Weights of a small transformer language model.
Size: 12 layers, width 384, 12 heads of 32, MLP 1536 GELU, vocabulary 2048.
Architecture: LayerNorm before each block, tied embeddings.
Training: a variant of SOAP for these matrices, 557M tokens.
Each number is 500 + 50 x the weight over its row's rms, rounded and kept within 0 to 999. Layers, rows and columns count from 0. Numbers have three digits each. The size before them is the row's rms in percent of the matrix's.

# layer 6 MLP down (transposed), 1536x384, rms 0.167, rows 921-993, columns 192-287
110:416361532442523387511502508536454382458459595564500474532466559423520525585563457509498474542432468449471443494510478527404480460514540435524453452524421661478432494435518488507512603454516545574408566505509459514489438487566556505439557484488491495408558465564452442523572520470585527467
103:523587433538509521489349451497439539414646479511551437470478445465561472570556526514410565510487490536493467550491522474521537483492511478531487483474494503553520505476517530439443512506498589461530521489480512445547599599544510561527470456524525491507569592543566639484503492560469517444
101:474537458494522496390486484547598538561521513488499517532417615489554460479464497428473501538533556461540529504452437506525519472588518427514494532458557495489543562478550429451513539420546505550547462511507479570509501492482481511376444466525455591538481491536490505439525450448376538459
094:475540548510437495523409513572502521513551572439492455449540530497483523480455561549581531499454479473586488480476536445531459529513502479461421466471567467494586501494494494415585479509544413452509538458596466459519476501514580449513470532565484493509635542504579508487474560543492572423
098:400576437423552459503463497535472464479495450543500506452415541562526472521567547618525599473542460488507553537432533485619573588452474543479561534461489523481496542523529554550521515584574533565558571442502564612553471588542567452497497448544606518540463462466545499445436502460577524596
108:441432540483413397507508483491535516459499418546515446487492602461474511594461486608531441516531415488430418453614470559483474479581458432476444356443525544470515434503458522534503462469497487541467514536453479470459523538528520533522452533538543510457462555461496480429531542450528561509
105:533547531503520491522534511483486540510457499576525485443453501448500523486569526458545484552583542565425434518513558398456421480488480545554493509439452588489557486484555397439460583555603529490562530576403429545448354472456424512527464428477485467452494567546522433483536478485510566500
098:511522532564496419433499517472548617513497512427482493535510588458585504442540466513548479473441484507498486478516565522565420481494541526519576527520340521501565454484540534435490487409446441496465505455531499583501611372514486479475498441460603541580409503512466486513530490557435552520
109:487432597456408509409453570421591503519459571496476524470541456539550435538455464557501446482421507454467446511554490580531546505500531484486456573513437497545513502573574404398564628533541432443502453504579530456574570352518496479535387513521591530477513470545518460467485455476493440431
093:529432566445505441532549524446497550461522458462494440461553456407558526561444486506553528546519458527475592473495563385544562534513535576525483463562513527433531422419509450474412555563562470426470455473544518494505469450387468412445448463473523545524600578565556398545492506539465509490
095:556459507525447472517511471533478512512495521435557519502568524486554568503510515539531526444564545568434569463473566462454454531479422620488525581505453524511551464587488544523497453529497509525529417706432481547429520583434697506538433460520475477449578518447461534495501513568425432550
103:487446480497451526583463535484490443498505495544421477459482487573538568469489541518473519459522568450599538617500618497471565507583533501449521470502461488534503434496420556528507451530494490496535474570510519577398375492455539521480445468372440509452523477450460573424479534443451482523
106:513582506513496468564367518408476474511417497455480447519446573519491508464380494562490505456510435560470461541438522479464542392458482507474458452491538559516464444560363547464507574490557517465501487527503519484591505513485482563477535532506515467529545442522500592441551527539511480451
090:519424470564489488553432511496402517539523436504632510515482544458534500467621466540536527522542546490474523476476469474523453439629474382445564408566391492539607450535590548465468461501519541552552529552416504511566399497431509505474532534452471480437390493430476460461546520504514530514
103:529559630551507530471562519467537508461522461493508445518527453451474519519458461537446484560564495467532514482496473411618475609474526544509528456453528464563481590448424526440567478510514410459430550528498429508464518518401519555547459433472471519491525566439481515537506522481509512443
098:472512542462568452540535467496495516414536398488387458518474453481516633512456494498475466540550457547422489527543588452405469594513586425521511451500498496512506490424593477568472461460475490570519522488344404497545494559447529510462415485558525578441524471465499464506443417551536435456
101:510443478461463455554529443380620421522440342508482545566404420434533523487483542464451504539553512521522523593505527486454567495612544532581587502484495552443512542480545545528548514448502524539548444549472521473516503572508489438487491556541423486513438492481419523458506517492542485531
105:482550533391440594534438516484419510468474504523511554532552525554493533466502543502456606415447521503442522526586554491522468467513475383490397524600506549549501586460479538516500482584470482476600442498485481521458492602482506407527450541513583569418437429481536502398471503457504565484
115:528543516498486538395504560623501539472485564423538507529482532500511536526588489502477580532479457531498535539425451525463567568482461577446469420445503443485509548498491533446521447483419503505580436516497492549583499482539433460564509501508491560489504432421484405476470458538495566381
101:435516531493525464468519568520508427456596462576445541495569570476571521525546518504468514533620472471473619403562486521569485565555502534489514470487467425569506506493518479514525528464439408519634457488520449527430381472528512523535565475536481482537532450519522503455486484534439350481
104:501619433462501459442446465481414490472452521565506492564482487496409496517455544572496476420431476389373537482548567558522572505507506563524528481469530534551522404461502482556570533410464495431422485555468531510566580530452468525523532490486524474534465537502458495541481545469503562516
094:454559481488473489440448564457475492432541424540480525538530498543463543418483418507434552505457531476486466516453610558575505529514493502521453521475511519496541620422578445490537414442528482325490401462549412432485550486483575526507503495530473503504476507479444472500446539609412453489
103:520409471461544475498567471445511448507540470450506582422475421550445518506498546486488472576519501603428491503525561507524471457476398626397558594536524535531460516477468459554497527373582470539459519521482487441500509533469531459454512499437485410540562524482515450462426530480486511526
099:486521528549507550527523559504454514497523461530522472528514512512533480370459494493500530565534452487506549475561492495567517407543505562551483413495467552403600486530485480520442442532528538467537495462528498481507521462495514440524529672494446445550496553541501537473403492615459573565
093:511517493454492484524493540439459516444462485482544618541501518464527450487538430525501491548510550457516459507536508472503432576513546450458481463484558494525443476516561499464449420498524487454475445508471474444485494474565484519586458463483455571505420482451499532504509639547486468482
093:393569534449434537545435537432434530594539536444553543551337545544395492543491490470528470484459543533541550588473427477431580509506551559439559496503509550543545532515592462573528574523523488560443544521526474521580466540443427464538484515565432498482553436487514535377505439416489434548
096:512505477478512463523492543476583428532509506509577483524598470479582483572534502428512495552529539551472490429567432449488560478458446556546555583426528498508568468508526568471512465498557564566564405509451566532431465427512564500519452465533428540433520542456517506443502604598490520440
099:468519585398461507385516398407415515492506412645451533410544445462477575612527498548468557442509450435590485569566465424507530486438468555523573524537535493537461517457520464525525501521484505511521484513578510475446557476515510516526548457509524458451506466428549580454504454525585530508
088:487455446453469591453509493452479490533542511555492501500464550465514472452460475529447403582555587460479546539520498478443471474491447508496507534462524458517504422419530480393461429549450476564504468502433457428544508498579445551456517399495455399364498523429500467423436479502447530469
094:469462588534521626485441528529461468576511494473501459478435497458440446598492521498523465536462540427543510491559504470499454521451529432516510647476489547502466524543535546417516478441514510481514543523541396499446419549524472566582500371423466472589468477516495470536558429413444517425
092:481491490537411474509562584439507474470501446421487658406549541471539535551507434487505551462497484501505527500552559438471422561408531513493500473501566556614583524479548516495596473557513484524502505471505506463569551537546475532543502439505544501457554547480545538513502522525394508482
099:409478512393394481509537451572500438449479489509523490549511454570498461503577508581430514458453487525534546582514589562467519413547538558525524511511549576509435464514582511515507505548443478489560506451472419468474502560485614470550492475548482523465546469612485527524510535524508624565
104:534437492536513538450437518411513454500518507549538603480440513483529578508456514507452499486567525525509609581553476402458499539498493523446484475524531431475501467487577459409436495473566453533454517477514444429498385532491497531487507506434455477483438402528433523554519495480476540545
094:400534477520559497513483522551516516513490588535488408510495543408606505551573540505533540562618532501457549495552475595504469498572561479467457496425554520508581468508503495448520432562591510522474550475518454498398411436527583532446564532459438591468475402478503428505518434531442505465
089:586496482563488490487536537413518519520448456570461604413432548494472395460508500486480459489529509427433496432498467505453448589529508532558522541492480447520509526507467534427561450568469526465509492446525428446464557613526510526499503445560503492580509553491553589613583514458468482466
110:633539563515508505568522501529471536434486550486538373509471525494519578513522373417599557477581537496429490527534486499445420453504567558549489538494536533473592495463467520499382597605467483530483495529498467462585467444446454433499488543536528487500478486538615573478513486535532541573
109:514514519493458518517479469490407420522443456536469509521502557585668429447398522533447510532485441593460481439571525523481510539631441498497503440504432568532422561430556448507532484508518516446489513494518430530436537463527559456453495502484460453530553510516518502543542534544481497460
108:381505558541539456607567532501524498463437460465496462581550432524554518552500512514490548544549509393478544591534462415436509439427589504577461519557484504474460480511540485472573465573549494607463402542516481459476556513559571429469411634425491499496439501498584519538492522514459522420
102:477528523454471590495557449492491517605464445514471455520639531552464486508404457444508481417562502449562561540534501474486483578474452518521529518623489609491494471536453549549485483463595418561519498397554447516526499512462535547437518545478527499468573434531498445529518522504413480564
108:509521500506474553459450564512455542414534560506464475510534477449457444574488486438460438516565566481459492585568455485530428477507572458447457405489530420516578448514533499369533493413559503504523465466488474495526450482502489478374524505486438619433473569568478407506583477466449460573
102:599411406465464536582480531488517523499493489467430448461396447515370500512489600535458581524561438512491541524530609447526491567499537446526494475460423445490515469512525437503475459563455536437499527518454435543490432546537535429517516550450509526480506519452483506488540436558506490379
093:483502533529387464537524498500512489490618568497573570591528460555520521429629479521473529437546526574619511422532467547431545407536453520518434525542499495488503427467507489480503508475475455492526578507479491500434504469431446485483410594548480500483489465536416487502484447590588475473
100:526408488486374446482424455474518512459487536475467501539411488488489562536454516529517476455478446585474525480427470507508504535519628448507411379469594566607488594470591513495470511392528419506520465500507519463432464528545555439570568534547445502529552498509403648564419541503424498471
096:509520424591452550428579479514517470568571524437577530481590488535450491502466595538422495391475454563483493573534482543517548435575398447566505560530541415560501457527499536469484478475410581489609515584518519489557494436498521558485525443505418505486578462543448590505478490473441546553
099:499533515534489431457423474474520560499486668560520487461452495582519573630548530488398485473459548418459478549551506452446504463559504446570464438444502445501507550547482518424501563557561518521578456420508478522511441545521462529478501489486492553503480469504463453443574483485487484459
106:528490435530475470457509441416468462590522503513524468460497651475453595425495397508364425473503523584364591541514464592447470536565562535464465490564527540448427459498569475502471548458567504504532529521479574512498487574486594517507527609550513536499514504498449478536496463482456477515
089:459474490497507421447450405455460464497458489460440519451603584475405449553541571494517503544489537420561430494541517445570558526555376525568569558453513403508456455503544456463487525511478482457470510439407478554539524558421549453463471490494449489497518508578455554414528448487471407455
109:485481484570421587488502545444549563485511505526505366470500503511565505368494465592503525530464525526486633475455471459464378521522570453591590505476535486550452508521456493569504501467527498557410413547523474442566543541484547454388557499478547495552528438515557408484477468619476484467
093:555482401453529490439469439436501502459496428482431579485380487525495598534482598456526418417466415526552471546601442534558415413504500512484558511565497502556460484480509463449544454445494530510552557492611515455490509597545523407458570477507559506515365542471510462470480419584466446603
103:560434491399442518476420499537467483503489543464341537478552519467442541450511544510493470547511505496464621457532489378445595576591492481571440462568602432519429440493533411603481525500624521388465487497456449595514553456484503498476510408555493422521489418419516475435592412527610546524
094:498475475555520592479570529458531435502577582390522444477496508487563500475518558497468547590535521608426475541563549512505480555501405561494530483498438533461519503507610473450472561516519412488485451491413519473490502534495441532475483527558494423507445482534444535501567538506424448451
098:513530457532525627532558395513425523464443446439464413508439506430425446491428500454479465515514457419438465585482509477492520456537468486437454545484473528498533554482554513551582500586414476511478507529575497492416455518443525592604501603509456478550497619545561464504547471432570420565
096:549497483541607435482454487549577574530543483436565500435516451503507492324494530480632516486479460523542453451508476513459560438475457402526558468476404541513592575497488458580481599535413536468546542480591544583494538526454507495513462612513495513531520529523521561549515541472612551436
103:516516537522478568469568526550528525494523514544483542575521418474463510481548524405502461516445553496468581472523484501462524527447516558392571530450485480501518532515513505400505528483563548468426466537450462561498512529532469555514418496519485564492535536477558601517426564539509539515
105:526497523536484543592473380511502534484455505512514477527444531517525610522529489546515536528565505491471557550505464416503484439504498439452454423477445518520459480482554484595500461477517431508544538480525486521510455514500589508609488565552533447590442475543590584572452569468534534514
106:537431459539527491482465519489424447594505530525447479502521503425516501525538546528551466522431567462510484445558521546437487501586535477487514640518515441633497495363592523537477435448445484502525512542458541446428488514481517557521415534512465505513617545396561502538498420430497571476
096:479529446497567396600430417459482461498507468476406473470538479509472483555477513528492491496443520478506432559519584563502501478527512488588422495487512495484521477515499548456491432494520538449518588494498538484525506560498540396609469535527519415577486432446463593566496611482522559502
102:561514449538462514513469475490519463516481515553461600524377549456493500530477548565550454559496495487579503433561508558532550594543484504533529560505510511488477516499516490451506445445455453539502593493476533520424539536478498572505491523531460524505530629483384450528469397573454461600
101:604570561524382526533555609494460544566546487564505569517485475449506458444429501480509567509586578446492618451528475552519482527641431423406455471525517481483500446512499504532541429472554454431473495456478435472410554505414480502483526535450471507418532508563487530533468534458429504465
095:528520606491509441462494500447521563417508483522514439472505555574345511545539460448465436505545466437480475500488493544445481572487410557587542496536463507546608622539562422484519541529483493505506489541480459507466456605449471468474406442549409563520466460436495456554461536425440572530
102:517444576491530486524437455537479487437489598503539520568421491560436481512511553559543478363542501486402480590499499501579401515443477420486498428455459552445525494549477473463468494450537494514478526572503438525461502499541456584545505540529465548458516495575507471471552547456521493491
102:568467485555462492452455571478515511479542513537516517483381538475607392554550530497482535527509470599608480381471588440510506480423495520536504484556431493522541526528512446472460601429455605504421444546477538507594506515538535532579518463490581561526444501482575474562540452596535553488
093:455555524488526548432425466504427448496536455487553472518584512475568543470594543518434450542466473506463531514401511521517462514531433495488550560441457466544542515509525416526444560499407466509506547534552510454421523497459640468479505496513398494614539523464595531498533582569443545373
111:605474549603564554605512469490515547481452538497434527471544500530490561490568488546544387516420479476486515514462556436537487463488536456533607501488473450552536512460493596470353475499463572483571467506523496497494595507446483495473488457546451463507524427489483484494513548554455644598
105:434534574427565524485548592569553490517626519397568516475556484465463449537483481474510468532545531460490481440491584575392467462537503504565479477551480434612416422447453506519488528558531501567492532582553499497512558535510524459540587544445460582501471496437528454377463509496569524508
101:442545492517478479445482401459562596529441510461458458468483549457502428626542435441559450506534481579474619470492532461510487454502431452447552448502429531491555376519499480511450514491533515480500463488545542458506457471423537527530472514439548466533486560513481578569525490537545453530
096:469499422458503542579506492469557516497523490481532501449507591521538512470544553484541454451392579441464429399497538436493559505544510489358580488465497480446567436441577439506517545458558431564499540533465601514429496556489484457510547484522567487491420512559551438540486493513507478580
099:541563421414535540514490445466440462530557463490533382531462525505454499497447484473504493428486486667469533564435507586505626511505510530542514441516490525485506518438498492492508475466456524465471587489407454537542541585434520403525516543469462459445503570508448495497494530536521471544
093:568547558574526499527420538488530460513513442562530539402508540441541532587490422437495504407541549566414501410409560488517415528463440473509485478555499452474454555543569457452467529510540600584515534562467443491513476506480480426455457512529569485427512448512501582459483483586460538564
102:474484481499525515505430493503642521492454375573430454435535496612497509489413385578498467534481548487556414502479558492523515548497570527527446500540562505490460559524564564558522486472460491493537580411538444514561451484552464495508520535499504466463452402462495471520489516460560503529
099:546541474468513538490504522483466457453471477545574554542509468372439533509515452388582408426522437466445591479486596488579410479499520496488514521565429528504491567447385528460565568490372475528539540515585546514424486529539426445541500539511546586429530485536569465515457432514545421534
099:477477536530418497520425503490500529582455513431525464478553456489541410489428412524520525567487444560411537433516508582585616499467455551500546502587521495471475500475525548421507530488414509431488487548591507485456472550524491522452459540500601470450491423570432540456515403546499498589
097:495548548488451430517450489452456529538438451461517515502530599465486460515518578509498441451559577561518489519468480512426438482432467434535488574517452450474389402518490484564557561495526414514543497503598481530507503537490479439578488543545492511456476539535531423493506550455448550522
# layer 6 MLP up, 1536x384, rms 0.224, rows 922-993, columns 192-287
097:473549582468489539519468520464571526522453571557432493552501465503488559510383430474480496562422473447447498425556464466526580500463485505547492475499490426501549511496439547521498542450499544465508514477589588387517421499560553637502448519518360418571557528654415468494561438465503486524
086:534435515464508479461461468502457442489464521518530467591526403432413462524566581467523455520520427438484576588515466535479461482438381522452371563566508471516471577517407560519459490417507520502536498520436550452495559517495427505548577513477422419503454548555542551417417497522584433580
097:486475583517471458441484589472521557491534479452476582462467431531533495517544509530459403508518512495455514330503441567527603523520454437510546553451460525516523377540578498425573531622574554494522436458496464466495489554471592559589547471495476529499563497440440463532527535492430515469
104:555557416513513467510594493534536499511544484485517433548497456577423479485435447619569491508517522572409490533479582543555473557399516541468463391449445465460502501542489546537495443520452510593445541521471572460489534477599538474450442440549547481487573430475597563612378510502433358543
119:477525452573452497528507470485514461455422511523435466566560465489494558515447477562595513481471474502451387424522527495510461588496523523453410543510591428630508510489492565586466532509478484520494487513529547550458426494506412530486466449578467529555446472475499476557434432520536482494
096:560506580528541476469585575454393421440458446471538526534527500558442524571526425390607532522481581467507560467405490478453430484577457557573452384540558543483443526471499459465413483479500558396418524504496516536454532506551515598470505495553469563572557567466503356523507531599548525474
099:535500531508532527419462505551489469474487408501503425532506503458451539493495459581465498540513467407533474444445432547486642524458529526427468516538455421493414494455513399473538420556417432494531478560504510548527507525469413501545501449498461442547525490497563442481544500515521347473
108:557466524597468512560521439439554503508506467599430504470450469550477526427509453495491552474537460484514503473516569515542532464462378518449478610538583508544481483414421534455480478521529514500400505507486417459476450425489532480444473526503428527465553532482497433519530506417574513432
088:477497494501608534510513505472449500509449466545520406525526531532497491517494602440507492464550579530544458495510570563521456509531533517368535454524484418596527486429470447463450488410491506464586549487454560509517451522521439518565496487512554441495502405434507530523439468550511492585
101:512530531431498439443540460594404583483426566538485543550517453629482542573479483603495442478521512477518557547397457559518551587542490542503416527457550424532467488532510481571541471578461549419483523454535563422567515439658515517473413558465451533427537460506601551496472474555476551537
110:577512460468425498571516504621489596425512561536479566477477526410515459538512583535581505471498511533473419417516437560508496658421493506443560468516509468493501508497418475509432497474435521450481447527422497559577550407522403552502497505640526544561532499508514511463460509456581467548
103:568562546508431512506530485563416539496441507455420442495492440486568425536536511473538531499550436435510503569480539503558511472493468523485580396498548596455587533539544570593462590410501479514554488433445507492519499541394504459413597526469446512512504506520398479464521493415525520530
099:436536488440558418457508508494543503448512502463455525548518478463462464499416495450497428433450458497513486508541492506415466532412484555632506578458570433432413539578480461427533504536441511494435456368487518448450624454462565513493496475542563549485587465466493561529472539514547465480
100:470564557497550536453441422520485455463449548502497445509505545494498548509414548527466454427585589532494511553537506557493549529502473451454429481515479470492475449440464525489514464469532539524474459545475487555547557479483589585472419404571432578458591511531481434524543432498543462536
095:515476484520405524480535519449578439442496475549457473464532441494396493571484628611544490453530510486524518588385544508493559572429457542559509499465444463438506453477453551487500458445443518512487470579494502476462577440505487490506577543498519620518487506468511500465429507449520584502
102:549553542560505562556518443461479459409463506476462443484513464516551504550465517538410506597498508501521496516428412490555483479515496490552527415540454539528530455545544494437534493429459457487515581480541494478523534484489462491405579570485544489544443541519496458527541443525542535492
105:539477567509470462461544482529515459527525423424290525329459590488512508558553470530556570451504451549451431518455445502398509499517565444420507510550442499507474567522484523462527462488460502455472488497487493463512514515522584475512518510512538454509401562490498562457491438534552467450
099:513507426418490541546398537569475528557507474511455568589578498487520495569394518513532481519523553456483516492464456515391438517506505483470493465616618524466546542538572513472459400453491466558471508480430582527591426455449453516543495542468482496489447545487549495534484531514490541479
096:616445495471471594542468476394513617610435525464498371451433438563423581533384502505462479503506558472455466484440501518442512466433502484507402520421446432500538446419539485437596511430550491396478447457473454577498516524516497502499514528564601523472462457506470527499425446467567510480
109:543533541602515448512514494577625474563388480510502570548458514534421519518451582554556496383375582523523434432501447548600456494528568511474448447474480468554483415449477540560480527588526499450467476382556429436433550471497548603524534523560515454518522475462505495511477527480460494470
096:471517498439468515526527411474479443515537452414477477467515533440560430561546460530431423493499461523484377467463508594517491513474498465443463520439593595544539507483427482482438426454436558507519490383466600407508475509510400498434594486373480580506568619528445494460413536547541494572
092:442432509551470452491471539475564535492563519532479552461488428561493526516561444484403538522451481462558501481499473363499477510416477400608547558460478455524495466477510500541573547470543524485460537631478530500498429535505489480476455499586415556468512522501543541485563443441514565520
100:501569550514541516473503471534496456514469489526473428474508533529424492495498438527461480544448600538385456589558494452434570522470400500530475502531445507503564569486468473503490518556474574541493487556495546440457518477550429605458542453599445472501506570478527498481448374500502533552
103:426511628492543477539497561486537643528422426442527519478464578494510399527423458459471564589467525437490507512556489527506500456450535434463492487446562438570451388531455510421566532429475545459443417447569500491508545522598555520420536433534538499433461506401400448446529553458468455443
101:527438601510438516593497544499566547436527618482481482475464417440558441478494498467458567551492601620421458434491455566518507495476479490455484572532424388537545523509414474446435600500557491510527574531462440475501494460462469441517458570516535530506556511411496449561468492543491509486
084:537555586476587572505515516481488443521465498543517504449436517526554494520463536456551516488446447459510444526453497514545492409515496424450529481526518506446514506479467512437583504604499515481532506497478497516479392483553546512540532519481474574477521449520418540464517412531496484549
105:478594453508522534535561476486478478476499427488519477463486449541383480487519534500591436527548489516416491488524427449517483416515616552491427634492535610422535397460556449605482494521427579561499423486521517519484433435440486508442544519576422537532481479464551483517535504458526571484
086:504432533508527478465518499465513497514484523499535512432510464496423533478550547536554483525458505484540536513452542511471437479503512515509478556456474534523552504517401553501526465483484461502452539497540524449476561453511399422576483460536486456528471452580592435617472437569502467521
097:516468483458504452454498521516520431486576458450526470586525514564604544486464559378586503516614498483521561594539461528487445497535474554468471469466563522593518532530568490475519466513435489465513505508555602500558471475536479485442567495457511589534501587463614503520439569531451524488
094:467472401456530474599550433565518434599583567489545466538395509525524472473524538474521395577498544589455527452459408551530560518470476569527488467457538518510502616478463476583456554529497522466550574597471522463508521493465568464585449535504518479517453466493508413508519518521475373489
094:530515422478525451641550452499540494507511519499534607499514493527497435490477465558469492456529572527498418486558419542441509542490446550475580449504581514429535484412521483581506579503470492476508504505473592449535541478441441593469532441515522551479509477402452482511462469379472487493
105:586449496457461520371471598479508504479470443502490571510562536585447531501513513487431563527595439528525474462491517498508470495599492509500496509484473568425506492551491594380490436477455412518451511494516504540531412544460460481475445603474474503503456515439509514559455534405584440484
099:470579438503503500499496554433514473546472569429504552568542513572405450550597447460500472493515486471502450440578461534538456508510552530505524510601523346482433498480453500466507466539480472448527373482564448482494470530506497472445439574512530454471486542527469584495521544529524420525
090:440466454402528496467544552476449534515492507501570535483508461509551569478478452509465469495475621393482598553472486460502486496575441377537403543532517468509525485480510521432419385421506531559512571430495540537561537369439505474546468469444510521505468530496446535536485553489470456562
096:519533508532530444537425437513524539524550491471459483476423531480450610538520533431547510611479512534629469467498591424560592500492550548534521564527498469468495535440577492525433467512478436557385417456454525527493608489446389555488518452448389472513501553452481533498601536512567471475
096:599618544579453533475518480482565470512479491447529453407442562531472497518572464504570491477427457491544489502502428415525464474558455502499468558480562434515551482469516484597454573484465489575472429604373431540527482546464525492555544533467503491491612490558441557537379410516525457499
103:571473493443543529462474508518552450484510491458453521505572587494492438459440491527535479415480514489559549514590526503462446510580438519457556521495512422488516499530544470522518494448424433440504621613569463399472563407493544523513594462444541437557424488509553513546566524592447523515
103:532481436430520500538487424600493480480484520529413533544493515607503569592489541530480462497502517560509434564464559436433534429550460511506567478482404411430581475452499499492465457530521469568555451514403477481469452494532469538505486473519538562521493488469538569548574426474496533459
112:403474459503548542492474505513526512507509625450490504548533540500486503439466478551474518464439521532544574421543499506475602427573537531517522494506503473441513517453611583369568536470527498531427505482566518525565434495547542469495501524531571527504523556565504558461456452581467512612
097:444499440438534562515501651554414473438562555554478498512517509400562529447525473532504429499517399494551501498380467448506470500499465526560413481448508498504588540481572544508452529516443426436443452475515551466575478619529504479409480547494469512488527411541427410593520560599432465562
109:493521502337493401484552435618464477534508565460445475497515491432478552507420559582524513596547506493526508481431553505547544556452519466538458425491449497531502381579609524484540443582442553410656490496540519442506571537524450477453553416524491485526506561482501543483543472511535500519
100:487411485565517446506486481444527531443488542514319549524516494521495450564463573441528531528455527454511487519512490576470523498448506524516450367539491532554416469530495503487506506421520541452463537506599480527486433464522462623598520566583556615425551437440470630529515519480500556481
095:525472526503551490405463561443579542495541495538605448530511574547520410648549474514510461510488507528480559467480517536466526453434480500504537437392532496474468631408540530444461550454475607555502518411566540507548544463510527461522531476449560606482454504477430599578480574487437476569
098:555503511418473511430391530494524503517544463508505548485513523516480556354499524530572472553467574501583543511453496562468468508680470477441499473487385565481496493418366583526572488511491540493476494480508438501427521363440524488610512438451490557528574437506502444470476550465590545474
098:487469564452578452557527434495426505516568501509555532561550426501431514512628490464529512617462440531518490494425509461540523548559511482486573521557479542469625480516504524524554649486489561425569500447421493500525435453555518463498446476503461464480527518431540426521468589531520453587
092:511516586560467564542526542491503510547545522542571526472463454549532491435503549493547596522519505524472544410559529514570506468456486538545494419512468501494499501390468539531488486552525479497556504523542481463552435433445593455515509521436582537504450543485508501493528445511508541574
105:513551565401538463506486531486364485475597487451480535463510572611552387462468466553479450487483437502497482566516453481541490467470444536461470548542475549535471550510526463506427480533458473574530490415625515540522458464505538438437529491530495566431413431455492495505381386523471493507
095:502452499527454478415519514554553492490565609461525519538473517578560519523600475475494486450438529427513483490525410625514430487425492466488453504517572510487504482423578444403547431527509517485518501462543467496553478526476468423448564380525447411452533513486484464589541482415530438537
094:585540548403590510498494476548541552626430436565588386496539514432537528442477486569418487569482510485439520391534584453508444399489516526569489421487520474451483505435518491554478479550545535571430475531433413510548553483469499469475466526504442502466539431507591539450541511468424561483
102:477490505535514472447564613552522570466514539474568383566497493462519451489445542499537418471514446445452566551513544551438443571499496466499514554420512524481523536521500467407406457341507484556457497493488497490497593502481432453483444576473485501529516550510532511458566488545411475466
099:559449527490457511514500510495501502481526420442449497461453517510547527500488476452508480658364418484517484426472475485421517573488525529501474546544492430507465545572555465584438524570555388434556555438462573524479462432540503511501479475492510500588511523548461526514493466549489399609
093:485432503424530562534620440539462487378522625481483426475464474550540444457549420589512512544519517418497456518466455578476402494591556541538477477473492506469477485498526505589511538513555546515469511494458549502311483492424397480416461485531503454492432481504461541468481542549478403519
097:539571508454449452498533481433436525403558547614555587531495520506467440478547470446473566533517438554424479427534451517466569471471392457503455526495474557504476545413539438467489444536467482516512612504550473448507610464423430421578608465579548509546483478430457502480523500607510518484
110:548421494524547492519440506466496491502491503447531570476485436578574486418563441514445579469541480467480517482477457459561492424525391418409425496518534443532552423408601567515479487476553361473483584527511538560485462474445494457475528483444563551546480511456392420537487481494564523472
113:526544531422511518607515471505506519450568444520499551456477462635537602455517459526469542582661578414487506536511526498529476447461549494428590427469569510528510435443407470468471543471438483508463494489491493550544602415484536442468538429464604497480505553543480526492445509472436464568
089:476496525511594569465490593487571541564559518552498468543549493402450460477487434519379494444477497601443514504501466480490451518655490409490561492497441463456498554452535422557475572480510500393507520502617474471450534444493444610506484511361611543413462492596513540553528471508506533475
099:566498425531538409500653507510567566438508475526469433467526523453458467562510467518556486553526542462501442470515465511495526491473417483453643499455441521413465463520559463486474484539404590568523468500446496464461546475533438506481336448501501533544548540421408376604481564623538489500
092:485510546415503483566426570435447572498489532486562424442497419470498498489517525478490527463502479540498433458399516494542437490493527489467467473519435514489606561505485490424559463540599455569471477482563526532416548568506497535378481482473531552445570505468569403403575412541480407475
094:435408528514462545512451552589494552501437573485536508554437535537501502589445459523477460528525449581400524495462530564452521490440471523541555585528470376564459597438474424426640519587594533390462556515500479471556532513401548511572435564522489514525528541463487483514487392559543480469
094:542579425433526430510445468424456510433584477497529581536501570562535471553418511546531500525462535501454539487524415553478484434467493500460505415480499485487487486468473413536506467468523509469514531546394534550529475416529495483515406484413422577503453457518410418522537551558540482519
116:526522528450557464523473548439465517471529524497463536423618597516486516363509486567493442500690544507473471577595513499455595479485490532522521631533497580480479501482522540533550494514432541530464479528486479551510448510513466451480458466521556475492572481572462463382423519423518573440
104:414567487407572523410457479613510444574467591523480516495488481520453551547562479476576450438425439460493472539488515532497520514445545514456457464480499552546414590534515480550498483472471432550497378475527513525531585492493499573429546511446383481528493522444477526543486581597524604481
119:514601588478501543562531501424499574528455561378490511416626498517523488528513603518477442540538538524378552471498536409481441494498562423541508502536455446586547450506443454439407549505365496497491459484542428499533508474547440492477548489579495449488596495486571427494499465474521626500
102:458522464563446586450591512433537463495524493489514447520423412547520524608474521451452457483501476538529448486467567386500528436489480520466487508503458540498575395543398547508485549453479489463513489499439476448386464396464458574537521456517525476429615543532461469500533547522497511579
094:603430434529481438535464488542384478510507515514528542457490583619502549561483519447468474448532578492508520505508544524446460543554459468465548500482476550509482575476409554500372447501530518517502532511558530555548587585453459519503574409507500498578514475506455507575492445486518424510
096:473554517501546440549522454507477474489439505504489498494530461458602377566514509474463528548588485542542471469484442462473445566534639536518394565493513550429565523582392502541434491440490562523606518516488550510491569531503459492456582553596505387465594371510445513519513546348490551445
105:495517513611589483525546512524569532464480480458530472392533561382495439503513561595489452469514523478475507503442473529422557450496476507413438509491527490528568571366450511461491591566500607482387443485492470555463464503466597461495530499447445474532517421602453477446452522534530491424
094:533527539512487521536505520447425649471596554464389470500509501447450431617542495465486410498488496577488485349517473391619424501435527500466514578624421458384440473535436564403542404518393386489471507490502476521483382505453504392532489479443441455524449504528467611449448639558459411439
113:461464537533583499512601544476544496519456526596584548471473581486482492583536543416520519475496570479471490429517557506507615519455470532461489537455630477506590503521531537385495596476520553463498472475450548464448530501484520496443599570509524374441598455566485468554538534453561510433
090:518554474573568481493494629562563586471460511513542483518471550586556458546441540517380488487490559506484486546490433540558421446491455466493531460525515450506497529450667406513449495553448557545472553494477464538465528508551439544390572429553511499442446511482455528557470567525493511591
110:429479569506475496531434500593624447552416601544520547553560466488446482539437526535534424421515488584549498526506471532504513489458586422461502428543468507605500463458510498523437544583496507553489522512579509493432494487525589499492509526493395493515710509449531432401495566520489493542
101:525442476539471525513515473469469493493522547434463473452567544590453472508428597579540597540591503564626476455465588494495476460411406500501424539470434459513554512514516634515485495601540416435557531507579495492541327563558460514568580438465480481537515571468542571491492531523500507482